From a checkpoint of a small transformer trained on Wikipedia: learned positions.
Each number is 128 + 32 x the weight over its row's rms, rounded and kept within 0 to 255. Layers, rows and columns count from 0. Numbers have three digits each. The size before them is the row's rms in percent of the matrix's.

# layer 12 attention output (transposed), 128x128, rms 0.154, rows 53-63, columns 64-127
078:112137114142098187154093153087142112132095090151057151133116125138097155142147100115143146114100170128117143106143188143150130141173139132147115140058126146137118120186164096179131122156109162
083:106116102110196160105134075103163131158186131093179151084100156150131115113090107143068175110118130158126096137086102135076126173125091124114124171107159174142122146041129141143166167135113113
100:145192126134137146081113114114139162131098162082142102142197121148099095123139173155150107165185119104141118100138117120142087123180157113135118124103101138125088152101075052119104093091131197
055:153181128160142169096156166083112111159124120109103119127095113109098162164131166121126122163104132152060150099144159174115147104194104168183136150098149095158089149204110095150093060144155161
083:151178161154187172065119140117189138177149063104150161137152120176154145121085144105112089110175106129100112101167123130112132127143102159181147158068150153090115134114121096128119124130128118
081:159124110155082090074193109117143131113149134164161115146171132103131137139141069144116097094156157083074085145138166118134137165079126107097172075156091163109093123112185140145121150108080147
085:141139099180091162095128097101163093189152121114117119159187099110144141103157107115145061177106184137114088189142150123140146143095181112083123153157165158175111106114188129161141120125157161
088:114161135124135114167167107120128135057159142134133122136141204131100068100108169174123098138128178090142172136169126108064127100153128087094175122031084137116117164172122099183110122142107198
077:134121091116086119117183148111139086144153164122148106160094168108093054087130116164185167156142176088092179116089143143170136068173075170111164180120193102124095129135059134144122126119159109
084:064094133123129153121148134095119145180121092185157111143124101146099121113082114114125128121147137105123113180116110161147131100146100146133187171098087102122093181095079187128178116106163094
088:147181163117137115148119136166153131117142121106140096121117187125087097171123119071205161155124088143182184138132111075106116100135132135117102128114097109110132124118150058188140108123092112
# layer 12 attention value, 128x128, rms 0.134, rows 54-63, columns 64-127
090:145172119118098094132114172164123128113137117145165089091163108106171113182142139105180128173078145166102133088194149156162079163171159093074112115070192041050078101142140148081155095109083122
095:137116124138085112199177122137142134127170103127075155164119108138197090146133090083146102089105121178119195138107093127136108089148086193153141172141067173140102131101173176111063083180171101
072:165147183088144072133078159147119143088101144134091125108108130095149135084128130147127136101136107144208116150155105159114161109060128058113127169140087171127120132104164156153117152142120105
084:150151164098100070187131098142038104093097102154072166133094162097137125160170094142141147144127171143093120140173072088138088088186137103116149129127159107103100135095182158098101143094175120
083:105088173086134175104121143132135137139121102077108125049139107159118133144126148137083147159126153162114124073122119147145106133146133178165177179139137150055147144101107048169144131090139123
083:153130150136144103101148136179117172129145136127115106120040145153161121160170150125152142124099119077056093051110118137128197119100138124151175087138068077176174117097089105077149099079136140
088:111103173197110167137103118108163095151116133131103147101112084134132090147151068140170162114129126125190083168102132095163109136128096151168044164146056159104164144133154110076152085071198092
083:136145173104189132129106109124189136141132110086156119086159068113094146089153154113125096130129156173195110061126098135079144162067155168119079137154137185143110113144151135135110059135126092
087:118126093138188117127137102137071137122113131097099167160211161123128091140157132166143100156128160117146098102105189077121091156069172107152114112086154101092177062120164121132096129128149155
086:143123137129140147131164056065137132128098080169110139116157111152137125089127109182088126181127097111159154079135104154130195169150115136103056158117127160184118080158116112070110141139155125
# layer 12 attention query, 128x128, rms 0.107, rows 64-103, columns 64-127
073:136088079146104140147127132129115168143173088119137152107084164124103156110138133115120113099143129122131076194132114137087108170143165125105132100128104117086129088169105141167137065148113133
087:140138096127098096151081147117156117115188113153095160165135141163063152103204139095145123126124159103078102108115160132132101120188085180093095105098113137085189160138094099098122172128107096
103:212111085130147174122148101105089132134135173116062090144109077134131169118204141090140088107112130105167188138159129134176081138088130091137111162116099095136160160161124100124103085120095066
086:141068123054127110155130122115095121085148111135127144205132114091186065171144110125150104172092082118191111094128104146178122131166105168135192132110101120162087140129159113160115163115129109
099:089122188134080077166094101088125153132128140131143152071115187108176114145103106128161096140114061160140113140088084154142107121175154167173098052184095119160107087131117131131141095111187138
103:163094169138182178170151165117144112105161080130149119153135107052177106161116100085134139104133155109156121085127135164137129163079093168160132091140087133167125157138149046151135139052162150
085:096110183090125137058072181178157131155146119111194130103161145113143120159105079102147228118112105131178091108103136110163131150130135107081162135101135130121133138107183164197169137158101164
091:118130147130149106109119103031115092136106132145143139137106143141126064139089134177154112122160092097150162132117127117134174130182183070139183131178131106120095127117141168099070162105149163
091:119073165146122120127075120128116137146078053127132116130107172137157112157115065113159137142136119103158072189102108169121116192166148061066077117163135175111137133157180178135128087113109122
093:098130163105133160126138136142131085179113161138149016061105117152119155149146100117115145152145137096114115088130162109106113099117100123188144131120170141197134150122123094127185088158147134
099:100130105108044141100132077132096099135109179116138161125100140135134117083079103086143101175114082158118107129132145111137090126191189071156095071153087150136128073125157168132079082114158087
093:103106098089126097182129126145109176116144120125119082148120159150099098114138087124166154066110107157152108084151137159173161112127155142110163164033131158152149122125149107143133192205096161
096:145135112136097183153133135179153107122126138127145106095160073102165129133172106170097129085145163208103111165149136177148161130104089228101148125135165109103103142139052074113097125091088098
106:102141158106127123141102106100092178136128158161156118153092117071144151121175125085175087102056094119169162167140147194142143115100100156113137137135098148155150143119122137106155074161076151
094:129118063123113102171152128120108112100123097139110183194099119193138157117144128120120184141112119177119144195175115084152148158094111159061142122069081104119133083129140149105098094229092115
105:191111100152132062098150135173159142102118101089146138152148111096101149121117087123113127086123155109158168105134134182146122162148218164104090090116085141084161145106185147123107146116121117
105:138125139070141104146134142190167163113157139065094130145075118126161115149131068078121167105119138138087099091131087182112136133135098105178131077084120134141230145128138143153119178110147079
097:128147146180095118116122134135129123148156074121117155159140146110107135138088099121133121116086140112158066149047123108122122170080103154152125108124117115053080151166175118167146154106108117
105:098089152153138144118112168158158126115105088089123171131111114166158107150119108127069183114201125138043146149151116110125109100115131055083105099101148141121147127121118151115123064142168175
104:101139110151121203155153106115187072131164160134081098133114177156096138133100140124133152109117173168084116105132121072082125112155143153139147120133202163096139169125113111142089145166097144
107:108110158091118135116103119167128086143146096090128120135098147078179109157092110211068152140151162111121153106106080134102160182137166079151152131148063142172112124102159136150101102126170163
104:154140129092092109123120113112128073115096136176093155165124164186102109089135101079207150130102162168112101140116107095155149119188119212100143104078135168093158141093128150092067201123108108
087:148110114226149154101143075144161098133132145121079137129137108185121174125131148143091104098169174091135122082150145147092149078151174086164102151145139172134158139114064088098126110110124156
094:118193079122134114149153099117128178110135182157141126112140123117082163028144184157131107112198111130100115085117131112107106058084119168145082100136137139101117149096115118131112129111155178
085:139112090151204113150152184141087147156172128123153146156148137097092119116083157175101162169126125083125119077085077051135141202093153143082169107119135116113067118154170162158150171113184155
093:150094091187138134128177137123093141115159135119097185173122080117087112119155160053149050093094117065180132072130108110149090129052109182131116113081132140072117160162115123153144146085135119
101:166137155199115153093123108116143112116113168102156141089115083087141128144116112113131164104186129099138110097101117100085139174064148062118152153168126081112137144162137136163187110095087166
097:094180102143131111135096109087132123137158103091110140115127153157137171116132176177100111151119091139127117124133172148151174162166108046116142156166129030126107101140129150104102109136128092
105:142186142143089123145075126092178089051077106111129166087164143107154120128087125162112084096179146160101087134095097195124155159116100138125097090159128138095101176129111180120094100066142181
111:148121163152126107172117089105168158120128120081099030111149171136130113177140139157131142073170143106095103119106097196116152090133142122211109149141132125128164180123111051099156153132100144
088:126077142146168182096137111143106068080083118167140113155148102097100099096156091133148114119168166066162112122175140126135104097089180129069171200135174123113106135124116111133107089157114179
111:138198132156137149088162129104181080103085181163116149141112077192128162149152152068154127099061161143079121155137129103110150103109067144144117158112156110084179165126092127089114125085122140
107:139134099145140067114119149117191060144131119091144124111162131212137105186124154199087128090129150076126171125161096182138202162128128126101150141126151137139136084113129117139121136139112121
105:140154075163054132111084100130196141155151130142114149093176125147125166128108153185126157155147142146135126143096165061143129105145123073104138170150130088115095102125088107169136141087112071
086:161128102145174151136111146082164078131098084189136180153148129150113127183164125073177141169103179113051152185165124106092146179139103075064094076124162160104178121119115139107102082140124137
101:157120093121103106166170127072083079123147119165113137167084132165157115126146125127148141105138115177184114159159102102116126175111070142138104130135097119146108136146154112167102085182015122
104:124141061150123074156118090094105147110169143169147117133131140133144157120133179171113112170148100113070108169133160145077121131126080118131092055189079107158128098147136131145130090155147125
097:159125128140190107080158180124122096117137084143105110145126132066110186120144099147110112124131142098138105170149135163087139143098081131145144132142123075142130167140131097088140127081151094
089:170105136093089092118126122154081154194114125142100203150109085129162135112163151119157074129111121107137079146075129088180085082117123143087146162188144094135092124134084145101173143077185031
056:153100153158116130087129122145175102142156180134142113109160112136106137068147151146114078136157147037120120117136132118147143134131154152099155143133081127118105195133079110213136158130162140
# layer 12 attention key, 128x128, rms 0.105, rows 64-102, columns 64-127
075:071157112219127105140121141145123161111120085103113088135098127066099118102144100150111148116121127117184114133144157113117176106143155112167113140118163095149100073130152155140164086160115098
089:137127090159148104152100132152136048122138061134124089107127118144071135160237148109072159152120115135103112054182195146131190142143121162125159166138134081121157182113112120079108111142105078
099:158120097127128187141110164116114114141155148137083129171141127077139106088172139134152042107132139150181145113121102134125065126131149033119106150142141076126163178160128123095162125130072118
090:129088095123138072103135130046073092122145171160144155161193123132193096189120127089190101127159100162161163070102094112124107133124097141113176116165112107155072146113150153156140152052107135
104:105134164117133081136106126128122177089175144126150118102102119113138095154072069092132073169156061129148119130113081146147154130173134152099148098175130106071101086111122150225095101052183146
106:164128078151160130127156176062157179070216096144137098172066097037119097137150096110109123091160150129140167026144076135139094126116112148106091097115125151183135184111136135137111112106083124
081:108117138121106127087089093076140116165128109214162099131112167150098136156091110084126162160089089116139096184133182100178092148139125115137142112163146158135147138176117152116082119185094104
101:117124160129115100097115130063103123086117190146178149154165158114209119133083118142143132137173128093133179159050124128142126135151137112070183128175148109097097051094157154183090093116184195
107:118149144186146144126042122166113143141135064177124101136112157106184117132116108139132082121146070113166149154129158091144108132168209108108127109142138120130101058122181141163125103107095117
092:132158183094096155176127107124103163112082127147123133063121109147086081128135107151124128123088084126097128130123134117114078108117088101141097132112131188170181159148163081184197131182093085
095:073132131113101129158103116164046106138088156122125170128096159122135091104072161111122128130149055120104089168206096139155122143148203103181094078135106124099122085124125129165130143101189096
091:135122106167141111157129105137090128118126126106154153067168122190112148144108114086160170099145098132117112150086168116161155173139150112115180118144127116185098169139125143159096150129053070
108:134141136106135109137157103152199165131130125097146101108115084097130141132147110117102145191126184109201127083155126143117155097115093163152086178098137125129119178124080096092137164126027073
105:133123089103184160181154093079101202142108134116118145153132113066135101170165054086205086122145091138125179133092148160131132077099101102131159133095110113175164136138070152080121067122084199
084:100130116169142115116195125122154144162089110092121130143177156163114127130147118173116152100114128171166134157103097111119170156155105115171150164113071051119100128157101156099135112145109112
103:174099110153152091129147112175145116119131129095113098191137111095104167096089109111136140132189140075121156111164201127187116137104226122140141101145085130182145142108108168060055141111086101
110:158126149122127110166114144186118166121208094113111185147151106125089107112142176041096137119138092140089109092180139129159073177103106147156128080170138104154177174100103150115121134113159095
104:115108069135127110114164145125202108143170039158123107202105128135094182091098162102115143106087143121145082118124111130168135106101129170129148148154151085080105157153174132094101112112147145
112:124155233163123189124101171150125137104151112160118146122089140146113139117126105163020154140167110142099154112119108119091161138150162110125115115130157156124121098124131137106137105183159150
107:087168101155104122140156109092097100135100125139139089101113118152113164153140183144104190133114144128105113156167122125107178106118112124175124109081201078083141144121144134152137100212128188
089:128179114095138129097135106118137074128094150122077163098095086121148138154138095166087119116139108160064164117141081123089177140151105159132137107102136141123124146135186127102104079141154192
105:131133124092151126124155132111132002132117139157147130091120148228115172139160178094124167143111128137116106174165175132137155131138136138125143138118110084118114143087137112100095117123101101
098:173115099145125141129112146207125056110158136102080148115103119186156186103137151169120144123160149086092124110153142154094144088100212147116087137095157135172138136103097088107107113165131145
089:112100115117113123188170135141135146128074150090140103134202084145082171096122185125153170101121177093092094090146084161164145143113088107153099122091140149125154164090083138144132195137172138
094:107123164153122095127171163093156126135103112168127119159216128110140138065066124164115135125104162135133130121086063088133099128106079101144166108156142132151133126128200172161097154120162108
102:173071075129156176123188176108141124140205125107102150209105113101085168058119163115150112082161172114136123079142077134158085104061127094137127143176127103161132136118110163062157145095113161
097:161078093089099167105113098122156155106137136135099142198159078092140117076100143124164096094129175084108117185092113141180095100112130106138125151124145139125148084123124129098136113180128194
107:124157106168127096106084141169128155151130109087118165106129157131176098107110121161077107157097095155116078134073177127109160172159106175125141161151135083083092094144125176146103112087180121
103:133146147099143109118097116129209122077164066125168130129090105127124155096076121102112136164136152087123109152096152171160163133118131181126111150117106162083073089115121157102075102101181211
101:133153126145123075142122139143163153106181038105170106095098106142126135126099108147134148107159098131088114159127198128194125157137161178120127100105165158182138102124148117115108113145106116
096:151071126117144181105123083110143059145132181166130129160082079142128159082176119130171126123189188097123148125100113169120136085114149094094166198125158107119125117131122107060143121217056188
092:146114128098157177106174153127134095100178082156138151130116130184101135139119176146106132142103159119107124169154157149075057114075113112107093164098102145135190084099062092079132114154183167
104:185158139106105076114151140132183115107102145140145150146144167173149082125109088153080107194117108135126138165069201130130136179117105165133175162142111160128143122118137113127091140136148134
115:124132123107063127099069098170176105138094164130123104168159149125182144131095167133134101181082153124149086149115144132095165120170131172124123200131124137058064100129119104147139164171149093
092:120169093155152190146097159118125134112110058190096096202081139095136088128182150140067134147162136127121167123155184122092091118128152079098116117085136124130171077111137154113151068144111143
093:171148065106115151115144095077124129136075110150145127170136100087129119136183147154165085029132122139146143131065107153111143146130104114153149122073113073123092168125155117152136129131121149
102:112125066167114057175153149173123194120127074110105118166126125050131130150205150175110121125140090127131126065126089134085146146158108155159153127116129121110153094116130147204140117048201097
109:164136131144132069093189131097171080110175060172156087097099141090091193127190059156131072106091165158177160096096125124079118119113105120089117130127127121096164108166168123113139148111135135
076:152120107048157159106094127148145124216121184118089144158096126127153103134175117105189068184085142116127111118094105127142135096121097174135134158159096097152061159147106134094186158094100099